From a checkpoint of a small transformer trained on Wikipedia: a variant of SOAP for these matrices.
Each number is 128 + 32 x the weight over its row's rms, rounded and kept within 0 to 255. Layers, rows and columns count from 0. The size above them is the row's rms in percent of the matrix's.

# layer 7 MLP down (transposed), 832x320, rms 0.173, rows 678-692, columns 0-159
size [101  98  95 104 108 102 106 102  99  97  98 109 100 103 105]
[[160 103 178 136 117 121 132 110  97 140 139 137 129 147 170  56 139 160 149 112 118  74 213 141 140 188  93 132 159 168 156  67 140 137 110 126 192 169 148  78 157 125 148 121 151  96 124 121 102 169 101 147  96 119 125 113 118 119 117 172 134 142 105 141 132 148 184 160 119 161 162 175  80 160 105 102 157  69  95 128 130 124 136 111  75 170 127  85 143  91  64  95 114 113 115 153 163 157  57  95 131 112 143 117 148  96 170 173 126 199 120 157  66 105 133 203 148 101 140 159 160 103 119 133 143 154 154 202  90 114 169 145 143 111 111 114 167 129 135 154 139 184 155 105 133 107  83 118 109 154 160 191 164 151 125 123 165 129  83 134]
 [131  95 102  82 106 102 105 160 136  97 155 155 117 131 121 164 113 183 138 171  40 127 170  88 172 147 128  51 134 182 160 170 168 134 144 160 150 152 121  68  83  57 110 121 100 121 151 109 129 188 110 152  94 122  69 130 103 131 173  91 104 132  98 120 148 135 178 152 144 181 119 150 123  83 132 111  90 133 200  70 125 115 137 141 169 167 145 154 150  85 130  80 114 144 113 173 119 145  84 138  71 186 110 111 184 165 122 158 128 134 169 161 116  53 102 195 137 144 140 134  94  90 120 124  87 178 148 141 143 123  84 106  91 166 120 125 130 113  93 165 100 126  89  79 123 174 158 156 146 104 103 152 154 124 122 141 167 135 175 151]
 [151 104 127 133  86  83 131  96 178 139 149 105  91 153 114  95  95  98 105 134  96  77 192 147  70 128  87  62 125 199 129 137 121 145 139 140 118 117  65 124 154  96 104  99 119 134 128 136 118  71 111 118 137 178 160 140 150  76 105 112 163 147 146 110 146 119 138 198  85 150  98 182 110 151 121 113 204 133  84 107 141 150 204 134  69 167  86 126 152 167  76 160 156 135 124 126 161  71 171 127 126 142 121  95 178 133 198 206 145 131  90 155 125  79  97 133 188 130 217 132  77 105 140  93 149 181  82 131 121 135 145  81 103 143 184 184 147 119 100 137 140 135 158 134 121 116 103  75 204 144 133 170 130 129 130 112 137 155  95 115]
 [129 101 182 174 165 141 115 162 139  86 116  80 143 190 151 108 102 152 150 109 158 110 104 157 157 103 136 146  71 151 146 128 110 141 134 132 129 148 140 147 128 153 151 100 145 133 170  46 122 153 143 105  66 152 158 150 156 146 148  77 157 123 148 115 109 150 134 143 140 135 128  82 156 154  97  81  58 100 184 183 156 120 141 136  87 150 125 149  74 100 119 110 119 118 127  86  94  87 148 116 161 134  92 132 113 155 125 186  66 105 115  88 133 183 147 101 149  70 130 130 118 117 124   7  87 114 151 123 133 117 141 156 115 102 123 136 140  34 134 139 106 146 110 161 157 105  81 132 139  47 178  72 159 154 117  98  98 177 120  99]
 [ 91 123  87 103 176 172  91 167 123 115  95 105 115 126 186 134 100 188  73  96 152 109 111 109 171  90 104 159 133 134 165 139 122 154 129 109 114 124 154 162 158 137 161 123 121 154 151 169 144 133 112  99 186 109 173 164 150 115 100  90 162 179 104 121 135  98 118 121 107 103 145 107 188 117 134 157 136 157  88 197  92 133 100  54 106  49 103 149 100 147 135 110  59 117 118 200 126 111 150 137 151 133  66 111 103 144 138 235 163 133 151  80 159 121  65  85 138 169 177 114  87  73  99  80 142  98 145 154 169 100 123 132  92  82  79 141 163 164 138 125 141  97 116 112 135 164 107 138 154 152 177 111  96 151 138  91 134 145 117  95]
 [123 105 156 112  82 169 102 110 131  82  86 101 204 123  90  70  86 120 132 153 169 100 169  92  88  83 109 135 124 146  78 127 106 131 166 126 129 175 128 141  52 107 105 139 120  99 121  85 129 185 143 191 109 124  85 163 128 136 165 163 118 199 134 100 171  86 114 179 124 183 155 104 131 131  76 142  93  75 142  84 137 139 116 103 142 131 140 118 100 143 104 153 125 146 133  72 141 124 166 139 108  88 102 109 103 143 167 130 118 124  95 173 112 109 103 171 109 177 129 112  96 136 117 144 178 156  65 154  61 136 115 118  96 147 152  72 157  79 114 135 157 107 123 131  77 175 180 162 123 157 133 123 123  89 110 155 123 141 131 123]
 [147 121  95 125 142 196 146 129  71 144  81 150 134 103 158 148 185 142 139 123 106  75 128 101 118 119 100  96 143 169 122 129 145 109  82  47 127 153  69 118 137 101 166  93 139 154 137 184 179 152  73 142 117 100 151 131  99 112  81 143 133 135 142 174 142 161  62  50 105 151 117 173  93  83 136 138 143 142 131 110 147  40  85 158 150 162  97 146 104 193 122 105  95 159 124 186 207 118 109  98  91 167 104 158 145 151 158 151 192 115 122  57 162 119  60 130 189 113 123 164 174 130  90 168 186 124  90 129 178 127 104 120 162 151 129 122 139 135  39 151  91 140 112 102 112 164 162 127 133 176 142 142 113 144 106  84 165 177 119 127]
 [102 131 157 152 166  92 136  70 154 168  49 138 133  82 101 109  72 122 138 133  56 111 122 172 151 114 126 115 132 160 105 108 174 100 148  78 138 107 134  95 109 152 190 127 125 129 101 133 141 134 107 124 123 164 139 120  85 149 123 136 185 168 109 103  61 123 127 136  84 105 140 104 129 117 137 138 160 136 187 152 215 109 141 115  95 185 129 125  88 102 126 234 114 110 112  81 116 124 111  85  63  97 140 140 137 167 116 155 113 121 110 144 171 129 142 137 119 150  94 138 144 125  95 170 119  80 157 106  97  44 162 105 130 147 154 174 116 139 130 143 109 148 125 151 128  73  42 125 116 114 124  91 156 125 123  84 131 157 208 129]
 [171 182 179 121  97 151 114  92  95 187 181  72 106 128 108 112 113 144  75 155 138 143  80 133 130 119 129 136 123 146 111 111 142 102 151 174  93 131 141  92  98  91 102 148 136 123 158 113 115  90  78 172 168 148  94 101 114 143 150 175  95 128 158 113 146 113 117 135 123 145 139  85  75 120 141 178 190  77 135 118 160 148 112 154 152  91 100 130 130 167  98 145 128 107 211 208 142 134 168 105 109 110 127 181  98 122 119 106 108 177 126 105 135 175 149 164 150 161 142 126 177 118 120 156 112 140 149 133  83 123 158 158 122 132 135 123 143  72 133 107 108  85  93 138 114  90 130 133 107  98 135 180 140 121 183 131  93 175 131 107]
 [108  90 118 127 132 132  98 143  98  87 123 137 163  94  99 134  74 160  67 110 126  85 150 178 169 120 209 135 115 104 180  80 142 123 204 108 164  86 106 134 120 170 116 159 114 101  56  98 130 122 168 119  84  91 173 164 132 128 141 142 132 212 176 106 112  78  87 144  97 129 153 128  77 156 158 134 175  69 132 135  80  95 138  88 141 135 128  85 109  75 129 171  74 137 139 151 110 112  97 117 140 119 153 137  96 138 134 150 159  93 117 177 123 130 144  83 168 108 141  56  42  60  96 161 108 152  71 135 176 155 175 141 124  96  99 181 173  68  73  58 126 129 101 104 146 119  75 107 138 185 158 134 115 141  44  91 138 114 106 103]
 [175 136 160 169 131 173 107 176 143 196 104  88 170 178 123 147 106 113 142  90 157  84 103  94 100 114 143 125 168  60 120  81 105 169 160 122  78 139 144 112 111 147 148 141 137 127 150 106 143 154  95 162 154 157 103  69 116  66 158  97 116 160 134  90 133 149 122 182  71 116 151 121 133  78  94 165 118 128 121 178 132 119 143  60 180  90 159 114 129 111  94 144 125  77 182 132 165 177 104  65  45 119 165 183 109 115 118 137 151 131 152 153 104 191 116 143 122 156 145 132 155 131 134 192 190  82 103 136 145 112 127 120 120 134  15 138 123 105 121 174 186 111 150 147  85 151  95 127 142 145  82 175 169 124 121 185  95 113 188 170]
 [142 164 128 118 142  99 119 128 134 116  62 138 132 116 121 158 141 123 166  92 118 171 144 105  87 174 106 113 129 153 130  81 163  83  94 132 137 107 173 111 165 142 142 143  67  82  85 175 143 130 159  76 171  82 120 108 158  64 187 167 104 143 153 112 142  99 117 174 173 155 149 145  95 133  86 131 168  75 135  86 154 115 139 147 133  96 195 107 142 195  81  57 136 191 128 165 156 123 101 120 204 123 118 152 138 152  88 106  76 200 104 126 155  96 127  96 111 143 139 133 151 171 116 139 150 110  77 103 164 133 147 165 136 153 165 150 157 112 139  82 136 104 136  97 133 134 127  84 101 178 128 113 119 101  90 112 127 101 112 133]
 [176 160 147 115 160 123 122 141 104 108 152  96  67 114 101 102 134 176  91 167 155 205 141 146 136 159 164  80  94 109 101 162 105 167 100 129 136  57 141  90 195 110 104 187 135  80 131  42 101  89  98 152  97 119 124 134 119 102 130 138  70 159 145 151  89 132 140 142 137  66 138  86  70 186  74 187 129 146 160 145 141 104 119 152 107  52  87  94 118 151  86 102 123  97 136 117 162 117 148  90 154 156 143 156 145 117 136  99 131 115 180 100 145 145 175 101 156 178 186 164 156  63 120 133 138 147 130 110 151 176  71 120 104 109 131 131 134 152  83  85 122  92 164 163 138 213 111  97  63 136 149 126 118 124 123  74 120  80 127  60]
 [169  76 213 147 125 154 111 105 113 111 103 124 181  69 122 197 131 158 100 110 176 125 190 142  87 198 154 119 121 117 130 126 126 121 120 189  98 130 112 143 134 126 137 108 118 164 140 132 203 160 106 143 116 130 149 163 126  93  85 131 127 117 102 135 140 165 152 141 110 138 102  80 106 196 125 107 125 177 138 115 148 109 131 108  96 116 146 116 140 144 140 142 137 121 211 142  71 133 103 159  50 133 168 145 126 135 158 147 161  94 111 138 163 120 157  72 141  94 151  93 104  99 161 116 110 112 105 123 116 136  87 158 134 129  80 163 148  88 159 108 139 129 159  86 118 116  74 134 151  98 159 150  82 102  95 158  83 136 150 117]
 [143 141 114 177 101 110 123 186 109  76 202 163 161 132 107 130 121 125 136 121 139  61 120 145 171 160  88 156 141 148 148 119  67  74 121 126  89 182 119 187 112 110 110 117  96  89 138 100 174 119 123 135 109 153 132 123 171 149 213  82 140  89 143 127  63 122 112 205 113 142 135 159  88 137 101 122  48 123 149 132 160 117 143 133 186 117 171  78 152 128 192  76 142 179 131  56  78 135  80  88 147  98 123 112 134 177 121 151 121 102 165 140 126 169 153 115 137 153 152 141 145 187 141 122 138  93 134 148 151 179  64 126  87 178 115  93 154 100 140  85  97  95  83  81 117 128 148 180 115 216 114 116 114 139 205 129 118 154 156  84]]
# layer 7 MLP gate, 832x320, rms 0.173, rows 679-692, columns 0-159
size [ 96  99 103 119 102  99 107  91  91  96 105  94  97  97]
[[134 128 103  78 159 192 114 178 147 138 119 148 137 110  59 187 104  92 169 136 119 143 141 134 118 114 195 121 179 143 167 108 160 171 150  81 148 138 117  96  58  96  96  97 123 148 144  87 116 138 162 104 140 123 167 139 104 137  64  90 144 119 131 119 133 106 134 138 152 108 117 145 151 128 160  70 158 136 177 182 130 150 136 179 123 169 125 167 109 120 112 144 171 147 206 142 110  92 112 125 134 124 132 101 141 119 173 120  93 108  70 146 111 168 112 112 123 154 119 128 142 128 117 116 136 147 130 130 165  77 150 105  74 155  90 124 192 141 132 152 119 137 171 110 142 131 148 100 163 119  77  73 140  93 114 124 125 134 104 155]
 [101 182  79 123 141 100 158 149 117 174 187 122 127 156 103 136 128 180 183 162 115 181  65 101 145 103 131 148 161 183 152 126 119 119 115 111  88  79 171 144  76 171 137 172 157 108 155  91  90 137 154 114 156 140 150 186 123 112 145 152 109  78 101 126 166  79 243 121 129 148 121  95 101 106 152 106 156  78 184 105  74 158 126  86  88 168 137 139 175 137 120 123  82 134 142 117 112 103 148 112 157 143 133 122  83 125 104 103 116 115 123 133 162  88 158  88 146 144 132 131 130 152  65 130 138  99 103  97 192  96 137 119 187  94  92 101 126 133 115 149 190 127  80  78 165 153 190 154  88 134 109 152 101 100 173 117 108 173 181 162]
 [142  91 118 146 148  91 146 158 158 151 137 111  91 146 105 168 119 136 102 166 143  98  35 136 115 156 107 148 105 119 132  88 130 109  89 103 123 129 174 100 114 169 118 127 139 119  91 114 155 135 107 152 157  68 104 111 154  87 136 122 131 119 126 210  67 121 139 171  64  90 168 119 191  71 111 124 149 116 199  94 118 145 117  55 151 151 195  91 120 132  67 132 113 123 183  93 102 150  99 105 115 141 113  86 135 241  40 146 119 135  90 129 208 170 202 139 137  50 165  97 131 112  71  72 115 186 114 145 111 117  61 134  80 148 104 113 144  79 159  95 128 108 140 179 145 102 119 133  85 140 161 119 148  74 108 139 160 113 118 169]
 [206 151 119  70 114 139 113  55  81 143 133 130 132 151 139 131 125 117 215 164 115 134 117 135 164 136 119 109 153 187 199 223 132 174 137  73 155 118  69 114 101  96 124 169 125 102  76 151  93 112 166 128 124 153 107 130 133 133 138 152 152  93 156  92 164 135 140 160 148 172 118 145 180 142 112 187 156  85 135  69 174 125 113 115 167 131 137  91  87 105 150 196  83 175 134  99  88 113 110 205 161 102 122 117 116 102  89 121 125 104 175 191 111 117 109 166 141 113 114 154 139 164 115 140 134 170 130  89 174 140 153 120 160 151 121 132  92 126 115 153  75 129 122  95 130 107 122 124  80  83  95 103 195 112 150 133 154 145 147 125]
 [109 147 143 171 165  86 119 164 160 147 180 118 113  91 130 137  83 131 201 162 119 141  48 170  98 101 121 110 163 114 138  95  99 151 123 151 132 105 162 139 111  81 125  91  93 127 106  70  89 112 140 120 108 158  72 193  91 146 157 124 164 149 128 150 142 125 133 179 136  87 132 106 135 125 139 132 177 162 134 185 119  83 125 159  95  88 190 214 140 145 160  92  77 126 107 139 101 101 107 135  84 121 122 122  95 118 106 122  94 120 163  97 100 148 119 172 148 127 204 198 201 105 154  60 140 118 131 138 120 101 124 133 182 155 197 169 119  88 120  61 103 166 112 177 145  83 105 122 182 199 123 148 132 102 101 132 110 150 158 172]
 [135 130 115 123 117  72 160 195 113 125 106 144  98 135 110 118 126  68 171  83  99 168  86  84 152 110 198 135 134 132 120  97 128 126 140 103 129 142 122 147 182  61 153 118 104  86 132 146 134  76 127 120 119 138  95 182 112 191  64 150 137 129 130 110 158 143 113 115 125 125 181 102 150  73 104 126 135 122 101 147 165  26 143  40 164 111 121 156 117 162 117 134 135 108 159 126  86 116  98 160 132 157 142 149 112  92 161 151  78 116 147 118 131 116 191 106 113 119  94  95 199 138  84 128 149 131 124  80 100 139  89 114 100 101 110  91 111 121 101 130 101 151 151  90 147  83 176 140 157 129 104 120 120 149 116 100 104 153 149 113]
 [118 114 130 168 128 115 168 156 115  51 134 116 169 126 118 174  65 170 160 171  82 173  89 149 117 114 113 144 164  63 175 109 158 149 126 142 166 158  93 119 140 165 113 105 122 144 107 121 136 114 147  86 115 143 131 128 124  91 121 117 201 167 104 172 126 118  93 142 160 108 143  88 116 157 138  89 155 128 110 162 182 115  75 109  92  85 145 129 153 112 137 126 148 166  68 151 117 121 133 106 113 138 130  74 127 107 149 123 139 104 164 143 180 105 116 122 149 138 133  87 105 122  96 173 139 139 106 112  88 142  73 143 192 125 142 104 157 162 103  89 171 132  84 172  78 122  83 142 101 118 144 144  98 118 154 125 197 143 135  59]
 [119 145 112 148 126  89  87 112 140 139 150 140 153 120 149 113 143  83  99 164 149  46 168 179 147 116 119 137  95 110 182 154 142 144 120 125 108 137 105 133 127 154 101 128  94 136 150 125 122  75  80 164 117 194  99 142 101 141 136 114  99 171 108 179 124 132 133 114 165 135 183  90 131  85 141  96 122 139  56 138 125 129 153 133 177 136 114 143 115 117 132 128 139 117  78 132 195 114 177  93 102 155  98 105 157 159 156  50  97 156  70 147 141 105 155 153 120 121 127  46 195 104 126  80 162 126 103 166 191 179 149 173 113 164 136 109 134 154 122 188 125 161 186 119 154 126  92 101 216 135 139 144 106 111 138 148 118 130 114 125]
 [163 188 143 145 113  63 156 177  97 120 140 132  73 103 166 141 112 139 140 130 132 128 110 170 129 110 106 126 149  82 147 110 157  99  81 121 111 131 132 173  87 118 170 128 125  97 177 108 129 171 128 130 181 160 120 125 136 117 109 156 126 107 164  91 197  79 113 137  79 148 112 124 157 149 166  75 128 161 144  94 134  54 124 131 139 166 120 103 148 123 153  93  60 172 139 103 104 129 135 115  81 142 112 137 147  77 136 105 113 122 119  98 149 135 153 133 120 125 112 175 101 164 148  84 110 134 108  70 153 129 139 185 144 190 156  96 103 136 172 162  91 160  95 143 164 118 128 203  90  64 149  79 169 113  97 138 124 186 155 138]
 [196  76  97 178 135 135 147  60 135 200 110 149 165 120 143 119 148  67 139 130 144 113 141 128 154 141 117 100 151 102 168 140 119 108 127 115 124 118  99 116  82 163 116 185  76 174  86 144 190  96 154 121 160 150 120 106 165 133 145  72  50 125 194  98 132 112  65 135 132  86 163 166  93 140 198 118 100 104 106 162 252  72 108 122 162 148  75 172 115 143 130 110 160 117 161  97  77  94 137  87 135 127 119 104 149 118 136 148 161 167 118 130  93 139 118 155 133  50 126 127 177 106 138 143 153 112  92 122  67  81  90 172 151 102 152 170  97  74 144 116 146 137 132  94  81 124  88 146  68 153 147  88 107 137 112 126 128 115 169 166]
 [ 64 131 155 115  78 104 139  82  98  94  99 118 148 189 155  94 173  74 144  98 123  70 163 101 150 107 207 121 133 126 105 165 139 138 195  92 119 142  58 153 145  79 111 127  85 131 112 190 115 120  82 125 143 164 152 171  89 156  91 190 156 118 137 132 130  99  87 175 131 120 180 148 163 161 113  86 163 144 134 129 165 112 121 123 176  66 154 100 182 141 123 121 149  60  79 110 105 153 111 134 163  95  90 156 139 152  97 135 126  91  98 122 130  97 173 112 173 102 107 118 157  41 110 142 167 141 182 170  88 130 198 199 169 119  69 182 118  81  73 141  88  77 128 128 161 113 125 130 132 133 151 108  94  86 129 122 147 177 120 133]
 [109 139 124 102 108 151 106 133 172 125 143 137 121 152 165 120 135 121 144  93 118 117  76 104 164 103 196 104 171 126 113  97 129  98 171 126  87 119 129  80  82 131 115  85 119 116 135 154 160 127 133  49 106 108 121  80 165 157 220 152 143  69 107 165 200 126 128 148 134  99 127 113 150 108 153 163 142 140 148 130 133 159  81  62 133 117 114 191 151 121 102 102 103 140 181  87 119 118  99 133 101 131 183  88 103 116  85 143 143 135 118 110 176 122 137 123 111 141 142 160 230 118 128 107 207 163 150 182  73 167 168 196 129 169 138 152 162 103 122 149 100  55 102 145 119 105 129 101 115  49 156 103 123 144  93 145 132 177 141 124]
 [136  90 151 138 165 133 130 141 111 156 120 110 132 160 134  90 121 126 131 211 183 144 119  62 186 150  88 103 141 148 154 193  70 119 163  73  97 160 157 106 200 135  60 189  88 142 146  92 103 139 126 126 148 196 157 150 101 120 157 128  72 153 155 164 117 113  89 121 124 158 180 151 167 143 142 122 172  94 149  94 152 114 141 182 164 119 152 127 128 135 108 115  87 112 126 116 117 132  86  78 114 107 171  69 133 146  94 120  52  83  95 108 154 170 152  81 152 121 187  78 139 159 178 147 125  75 135 185 132 181 103 165  94 135 163 160 137  89 117 100 105 148 149 130 141 122  86 117 162 131 194  80 140 101 109  65 150 150 126 173]
 [148 138 163 142 110 169 118 174 112 112 147 103 140 212 134 112 141 165  84 114  99  88 148 158 132 134 133 117 101  85 143 108 159  91 168  92  90  66 117 103 144 135 143 151 143 148 125 106 129 132 132 126 160 157  84 175 107 152  77 143  91 141 110  98 152  96 138 164 159 111 114 103 179 133 197 120 141  80 120 130 128 191 102  92  85 132 104  62 149 148 132  99  73 153 183 116  92 118 162 132 120 149 131 131 110 144 139 176 169 142 147 174 118  66 150 114 122 103 131  79  99 177 139 171 171 111 128 190 144  87  95 117 149 129 146 168 110 112  89 169 133 105 118 189 199  92 207 108  58 140 166 117 171  43 129 184 169 165 112 141]]
# layer 7 MLP up, 832x320, rms 0.184, rows 679-692, columns 0-159
size [104  97  95 108  98 107 101  89  96  93 102  98 100 103]
[[146 124  90 147 117 151 106  64 127 139 166 129 111 106 153 140 172 120  84 107 101  98 145 176  89  42 163 172 150 118 149 126 162 136 184 136 174 138 168 179 157 117 177 127  87  66 129 153  65 119 144  78 107 103 162 162 136 108 102 100 124 174 127 110 171 164 119 173 134 138 141  68 151 156 103  88 162 129 160 118 163 144 198 161 100 130  90 136 102  64 170 140 111 125 111 164 104 183  56  94 181 124 115 153 117 116 132 128 104 108 150 167  59 138 117 143 133 130 138  83 131 146 157 126  54 148 159 179 123 122 115 103 115 211 149 104 185 100 141 129  90 159 113 121 159  72 124 177 136 149 159  77 155 131 167  93  99 148  82 180]
 [162 154 110 133 100 165  99 123  51 158 122 164 127  79 184 113 123 148 197 137 194 104 135  85  98 107 210 167 137  99  98  80 142  96 162 159 114 175  90 146  76 146  92  76 129 101 139  93 164 106  80 153 172 122 162 125 188 118 106 118  64 117  83 152 127 144 128 156 150  40 107 126 121 221 171 127 126 112 160  89 173 111 115  96 147 146 124 160 123 157 162 125 117  66 108  78 163 144 142  57  86 110 144  65 119 123 124 153  71 111  88 118  95 140  52 183 141 103 160 175 102  81 174 142 152 130 113 114 145 110 113 147 155 123 108  87 121 141 157 116 130 112 175 138 195 114 129 156  90  83  95 185 138 153 146 147  97 113 144  98]
 [147 121 167 169 128  64 118 113 153  75 133  98 130 137 150 104 159 122  97 103 157 110 119  98 158 147 170 137 114 154 100 106  87 140 102 159 171 163 128 111 144  98 119  81 164 150 128 146 157 121 116 134 112 177 205 146 148  90 144 175 100 130  71  99  82 115 123 164 103 142 210 107 121 187  57 181 150 127 158  87  83 131 129 136 171 142 110 120  82 107 124 157  88 131  80  92  72 144 112  30 123 150 107 121  83 124 130 122 146  96 129 168 135 127  99 153 143 146 137  99 130 120 152 105 156 154 128 171 168  96 142 109  68 160 146 172  87  97 112 131 152 131 117 142 119 141 109 130 112 134 148 144 106 171 151  67  93 185 130 147]
 [126 121 165  78  97 138  85 137 148 158 176 128 150 130 107 147 146 142 170 156 155 113  99 146 135 114 100 159 164  95  81 154 136  64 148 178 143 130 132 147 146 152 154 132 181 158 138 132 127 147 106 111 123 178 104  59 115 115 145 164 161  71 140 181  53 185 133  90 118 162 146 128 135 154 145 135 149 146  71 121 114  51 174 109 103 137  92 154 150 124 114  94 121 112 160 125 125 133 105 112 118 166 184 118 175 124 119 107 173 105 159 121  62 126  95 153 150 101 164 116 108 138 155 125 124  66 113 127 116 106  84 168 151 119 114  93  95 147  83  85 111 116 143  76  87 145  97  72 159 157 146  95  79 178 114 122  93  80 145 181]
 [118 130 133 157 147  88  77 151 145 128 115 113 157 144 161 152 118  68 111 101  70 128  59 123 133 136  81 140 154 108  96  72 139 168 122 156 141 122 127  63 142 143 113 151  97 132 141  81  69 121 157 154 131 165 158 123 128 145 139 149 101 172 145 113 176 114  67 122 127 106  92 139 166 111 166  91 185 153 105 138 182 130 141 150 132 152 131 151 107 134 134 105 136 116 142 148 176 135 127 134 140 107  89 109 177 187 175  49 141 153 157 145 110 149 112 138 158  91  81  89 133 148 170 140 111 146 158 166 177 164 159 203 145 133 173  99 114 183 140 113 108 107  73 147 109  50 175 166 100  81 114  99 136  58  67  57 195 112  58 111]
 [164  83 166 114 123  92 130 103 122  96 125  89  92 158 149 107 127  85  88 108 119 128 128 183 140 105  69 121 135 131  91 109 128 108 108  85 108 167 131 138 132 114  46 150 163 138 141 111 121 168 101 244 142 134  99 202 135 196 183 152 151 129 124 133 122  95 131 138 102  74  80  99  71 109  94  86 162 128 180 196 132 119 110 144 117  88 123 152 113  62  96 153 127 114 152  91 158  76 149 107 133  84  71 154  99 134  56 120 150 111 145 104 153 111 113 106 143 135 121 164  53  80  88 121 148 127 166 133 134 185 139 146 110 168 137 127 124 118 115 107 156 173 118  84  97 152 100 126 144 152 101 162 110 144 139 178 130 150 119 125]
 [107 144 110 167 181 154 108  93 160  65 145 161  69  80 104 159 133  96  88  71 122  57 135 157 130 146 127  98 175 133 186 150 110 119 106 149  96  96 138 123  98  99  82 198 141 126 165  96  79 145 172 117 112 147 121 124  77  75  94 104 123 113 165 119  64  90 104 111 156 126 117 132 116  83  82 122 109 143  94 148 115 169 113 168  86 116 168 135 133  75 113 109  93 152 181 136 114 130  96 102 147 126 157 130 109 124 121 170 168 104 147  95 116 169 113 127 105 166 105 161  88 139 116 108 168  56 110 117 104 120 164 110 126  87 164 119 128 114 137 167 146 115 136 141 148  81 121 122 112 143  87 152 131  76 125  84 133 123 194 139]
 [129 159 142 149 148 112 142 140 121 124  82  84 119 139 149  85 116 111 196 137 153 135  45 155 153 149  95 109 101 110 132 161 168 127  79 115 165 137  67 117  90 128 203 139 116 118  88 111 144 166 101 146 202 168 132  66 188 138  77 199 171 124  81 120 104 144 135 102 129 178 129 138  94 141 150 148 150 165 130 121 180 153 177 169 103 162 114 139 119 142  97 181 138 109 140 104 155 101 148  73 149 140 111  87 163 190 165 142 124 127 145 137 171  57 144 151 174 204  61 153  86 145 128  68 146 127  73  86 142 126  98 123 131 123 131 117 145 145 182 108 149 184 122  44 150 111 108 159 150 181 135 180  95 173 140 146 134 104 135 113]
 [ 57 132  86 203 155 143 156 162 171  87 109 106 134 105 100 137 156 152 102 192 128 172  86 154  89 134 134 154 132 148 168 109 175  78 103 120 141 146 161 126 136 133 208 140 115 123 136 159  87  85  91  92 135 100  66 148  69 115 136 136  88 124 140 188 128 192 160  90  99 150 119 141 127 126 129  74 181 128 111 132 140 111 237 123 111 139 107 160 105 137  84 146 203 125 162 140  90  97  88 128  80 162 164 132 149 108 123  81 162  91 151  98 154 144 130 190  85 150 124 127 147 136 143 121 137 111 118 152  89 120  90 139  85 180 125 166 123 165  64 129 134 109 127  89 183 143 152 106 172 143 103  95 111 165 136 153 127 173 174 141]
 [ 92 149 144 143 129  84 133 125  98 165 138 113 169 105 125 129 189 108 146 103 191 116  74  65 121 151 126 180  71 136  94 126 116 107 127 130 120  94  88 101 189  84  89 141 192  94  85  78 170  99 118 132  98 155 152 106  97 129 138  80 104 125 132  82 173 143 164  66 138 106 175 119 103 136 129 124 116 139 144 124 123 120 118 111 152 136 125 160  84 122 144 118 115  92 205 130 118  64 176 166  96 126 144 175 173 133 172 152 151 144  69 120 133 104 139 155 134  82 185 139 112 194 161 137 149 119 110 122 119  91 153 160 131  95 170  77 102  90 144 130 148 137 115  96  52 199 148 159 107 138 141 135 155 130  96 146 126 155 160  95]
 [168 146 108 113 102 180  87 128 116 167  83  94 144 177 104 130  92 180 155 145 120 124 166 102  77 192 147 134 111  87 103 105 116 186  76 114 155 163 157  72  97 145 124 156 134 142 183 156 121 115 150 148 137 110 144 161 136 103 178 117 115 129 185 116  98 110 164 114 177 103 118 100 115 188 130 158 156 171  84 103 125  97 158 118  64 160 100 139  64 169 124 158 169 142 138 139 171 115 136  97  95 164 141 111  88 116 103 144  77 133  88 131 155  91 116 127 110 106 166  90 109 140 162 154 103  94 121  98 128 117 125 116  98  80 143  80 141 101 144 129 133  84  63 140 137 170 151 144 106 103  63 156 131  72 159 143  58 136 131 110]
 [132 129  95 142 134  95 111 166 129 155 189 176 136 152 142 131 163 155 143 128 112 111 157 116 173 109 112 122 160 128  38  90 131 101 177 162 120 107 103  89 102 115 123 162 123 138 153  79 113 103 170 111  97 143  70 148 122 143 152 141 134 160 111 135 129 107 143 165  95 142  77 124 106 169 114 161 108 146  87 108 166 131 151 151 121 102 172 108 144 136 102  72 115 160 124 144  98 125  90 192 132 134 121 122 107 102  99 132 132 118 103 150 134 219 126  97 119 131  84  82 149 107 111  99 199 142 163 154 133 150  13  73 186 109 118  76  50 147 145 123 133 124 151 194 143 145 125 142 136  50 136  73 180 202 130 186  68  98 184 125]
 [178 102 127 120  61 128 134 171 123 177 114 115 130 184 121 131 110 133 104 145 145  92 148 132 150 142 108 130  90 106 162 170 186 148 165 134  76 176 118  96 102 111  75 148 142 159 129 106 139 102 125 115 123 197 150 109 145 122  46 110 152 122 175  82 147 128 131 161  96  97  99 128 116 129 115 138 129 200 100 115 104  82 148 166 123  60 191 134 177 178 116 116 125 158 148 154  78 133 132 101  69 139  96 131 105 122 188 146 142 105 132 128 127 156 187 114 127 114 194 166 122 158  63 155  97  74 188 101 140 107 101 153 173 128 118 143 139 115 126 129 138 154 129 129  89  42  75  78 112 124 138 132  77  92 157 204 106 166  54  86]
 [125  88  85 135 173  72  86 120 128 143 100  76 159 141 162 110 156  87 122 136 135 119  87 173  98 119 130 151 205 184 143  92 142  97 147 178 137 110  79 142  69  80 114 146 152 193 179 123 165 102  86 158 147 156 110 122  77 100 159  90  80 103 178 120 103 108 160  81 118 108 153 179 144 182 167 170 114 149 178  99 166 161 113 152 128 112 141 121 134 144 143  73  87  56 118 156  71  91  90 136 107 132 187 160 128 152 138 131 137 147 173  99 145 105 104 120 114 171 135 123 187 148 160 142 133 146  99 107 152  98 151 142 113 120 128 135  97 137 176 162  94  87 162 119 100 148  90  91  81  77 116 160  85 181 143 230 141 134 217 108]]